config = dict(
    num_hidden_layers=8,
    norm_eps=1e-05,
    positions='rope',
    rope_fraction=1.0,
    bias='none',
    init_std_o=0.0,
    learning_rate=0.0107,
    warmup_steps=200,
    decay_shape='linear',
    max_seq_len=384,
)
Each number is 500 + 50 x the weight over the matrix's rms, rounded and kept within 0 to 999. Layers, rows and columns count from 0. Numbers have three digits each.

# layer 2 MLP down, 96x256, rms 0.175, rows 73-95, columns 0-127
496585512455507541512481501558487491616588536511479488434520551394538508483501487453467504478548482463436484456524467470545391533559569568532472532513493456567472490495514550492563483551507498453502486533556510534450489501500392426400599478483646443504555413575586524454426467454531544523551597588551542469437477493526516520537495493463433527500530535460498491500513476461476456516478
497462458541548483550454500442416444462411529420601496554527575393427496527495532447615520553474513440519477462639491464493471546471540545429559444464576453506509528476522535609427626598471463433426530563552539546588525522400476477518503517450448471528560391311465549552526482454511467488566575498497615439515483452510547455514591416515529455492510420474559579514562511547461494423547
539535444477578540474445527401386489524431464502507559573594539542563516545496505547464478397528406521490442433390570515514427497469481509587533514511462512425585478593545565419499439420465495527500431545521517463524477455566502516453453508430455442462581470494569540500517482526524535542446469507538508401483553496487498517488527532516512585511579522535545473431521514455528564419516
529445412457531392503452555545417476573401504476582525510544592477611529427482461438573524576436484457514463460431530568544504464599506427480509579457564412484485447503601512468562508525425521463471525494562561513475524561476546501553483487523554392431492421443488551548505457494514479496498469538521544482454534597485442474514462507498480490528483565460511518585512563519519517567491
496613538467648516507572569546481469467590488485538415529455482488566512505538465488488475446509458556450561574581531464526442508463535541463560605469494470463463489507504522563485510443433514523467464511515454539554424469434599543519594521381430520515427508567506434437582522453552480493504558507550405586436548465495578482537474377490407521544503504572515515478545410559493552457464
506445503485465524560557511521519552566618485472512384462399531539534480450472508453565440497508485481448594473471447523496471575523537535478505523540571499488436560499438473485542511464502472487499579539567404428573420444522547536467518468485491386530473523440417456454442532589516489544561484615563475511493537477576463515561557516574539447450486639559470473494459570507590564400507
513388565496525527467576554569546576478508432476531527562515438560556530394486569546454486549428515540483514519449568580426607468471441575437463544470520503471458493581609487423454455551528470460412585513457483512539583534433564502489485584516509479471455509437488499480514561491473520507484567501536530552498535500473489480457402530458513545469539481564443432545528486549493504479430
512500535503518501514546582455540487412506513506439463531546469529497519527470543526403529564464528520509464485508483475466464411597461516451533537439444561563472636470508448423550482511526462488515491475517377550542477508475529461533415448466462450454537512507497493383481528408471520511498506473510466426492530548515563555501471459463542534543520603442527429547475508556458542563533
592537492511490472527523595582540485442475474525525451454519390459488446492558461530532462525445515516483470472503492529459497539447492493484426485443442572480457582497474531485474479422448529515560510566441474517481491438569579541468375579514552562577532413586557524471549499466480489523453520562531425516488491510487596507462454514494475546495465497516423415485576555472544442516506
439485532458540486459520556408470431441480427523438543501483493359574461485465569537484545515523518536533538476536557482512497539507543535519466487447447502566504518471574435510493489542471477533479579487412461439417457539515490456542469531548519474531451567560542520455418477567462470489434446517490519364602481633485482521497483492501482506488437543501409513440378432485549525505471
545596510566490467517529591501519510573450505470523398445529497433557472509545530461490556471480505569435527488477421473421566477445473495513497518530517459546580515485466475533543421574507482537458482531568504457453479519438609528477557420497434523455461500500438465522462493474471497441496495584495436539510505535484501503431423452416502470571493500429570615469423484471493473407453
619511423592597584481374504505479454372546437483469494554534496473518519458551619410475414519568484517571562568510577449477534464488539453560506527496516484516446505475532526576493585506517531480439473519432583446407532545434500458542578432524531505492482544411546487581570462585481435446423439436514523464515508447522442440535454447502550569486521534451584470558531493487511489485552
478503502456555477556454404583536558480514470606572461578499557489475555508503612573507451590545505434479489580452472528486505497419491454410592531488516458474448459585567568474489548436517500426424549471521601516484470409573535382520522573448536564497475544536515505568549486497420387493516468485473546602493591501481429532431438522416558560500476484470469520499508484445456471573535
594495537533439464512503511568472444450516412421519501489564539419523482407491513434429499490568531545567523504523496527510516525532537544529489516472482519589475603515517563559475585501357464478448563563472461494557464543534443519492598520431518449492524579484462500485511483456452368548375524425553471563558489456493608570414533503498567570405424401444526471429622454543528509554562
540531492495394502479548425511423572426435462370485510497490428475568515451562489508433564545492607490577500611506448494522399496451494613525564524497438537528494540472416400484557537435506473391487512450533548427571470455519496557466487537472514471480433428490565456508504529413495445406501554494508471510444513482646475567489418529475484446500441650475558451541458441490452488518527
537537443550444565504485566563469435613458483503485470530489530497577436465489553412417513485443576519455467572426564476538506502508460503567497492526419459447529545492486500464429555510388522461587430532494510464508541463458526519490510475503450416477647431493456469508514534492553432499525461448488559536485480491494470610446459534446547579514531536513529552466568520502440577475545
553441430503516510459413503539517419526497490628548526528544497393409497526488527605478472437534433508477487441474565466520519524559573555510531502546525558483578546564512546595419431531583543541513601546453498549493372452463430450416445478503460491478513518532520526390455465501564549474467530498521462404566495448573537500464431490513446579616554551482585527514351542628416578542477
542600414487562506400597480425520514432475410442583503604499410526465545462407449554491475576395484420526501482539561437437382489485447555540540465480548498536525509384464529560535513511497571439500531491482532544515609542527514431499487523500611524504376434491531513478493499490630534529491468409455452436479442474538572290519538579485529460529530452514471441524480540505441496642476
559448516436460549477462474490475476444597537487481488571513464481464503476506548471527554528509527490505501552531465366480587464532554578580539432472604449553516608513616435506443528509478494569470448519492496549515532503489449528532514547559547495523551481544527493523510497410511503483489522487465420477422540431481462538373522610464475474479519548601463498477566408603549523486481
518506544596502528499544493469442459550573537546508521477524591479484515488473505429515582558575470555545607476457511496470434524513541470530484505551499521478550454475458559486468499452486476556527572496513549450491481468486580472470469510476450515518549556565568533549498498507518606452494543525544500449547493448464504476571367595518519473544441475571532559544529486471504480546568
436517483506528496455431548491508549564521437581456531479516570443531470513487456483504515478419408551472462485508454502527516521542393457528562510496476520428502436565480523456506537546606528477504514502513488440440445562521543472414398532599465567492649544503494482510455465421470504524525511537552566470453518419514416471501391490489418518458467501549539431490488449514532445371537
522523484444540505522520522535439542525547552458505549542472584450549513533454532427572585467510500472492520529529495483528508471565558467593528481498550449445442437454492528526542402448469528523416502559523428601477530563556490537528523504539534476432545528522445494551485497495362494398592559378463493488392512428530464466533440443509519456515468397541540405496599468518530498513431
533550527559520532512466420518500481514498445437535445478501478477529535584540515466563503516548430471540563574511557452529678567533626454466521453525500389436475547527544384457554529472484482506501460503459411523470481541467538545449424441579490468528561376562467452487431482476463464568501474528551543470497509459430534513482458493518566485521554507459501493418555570479424450513516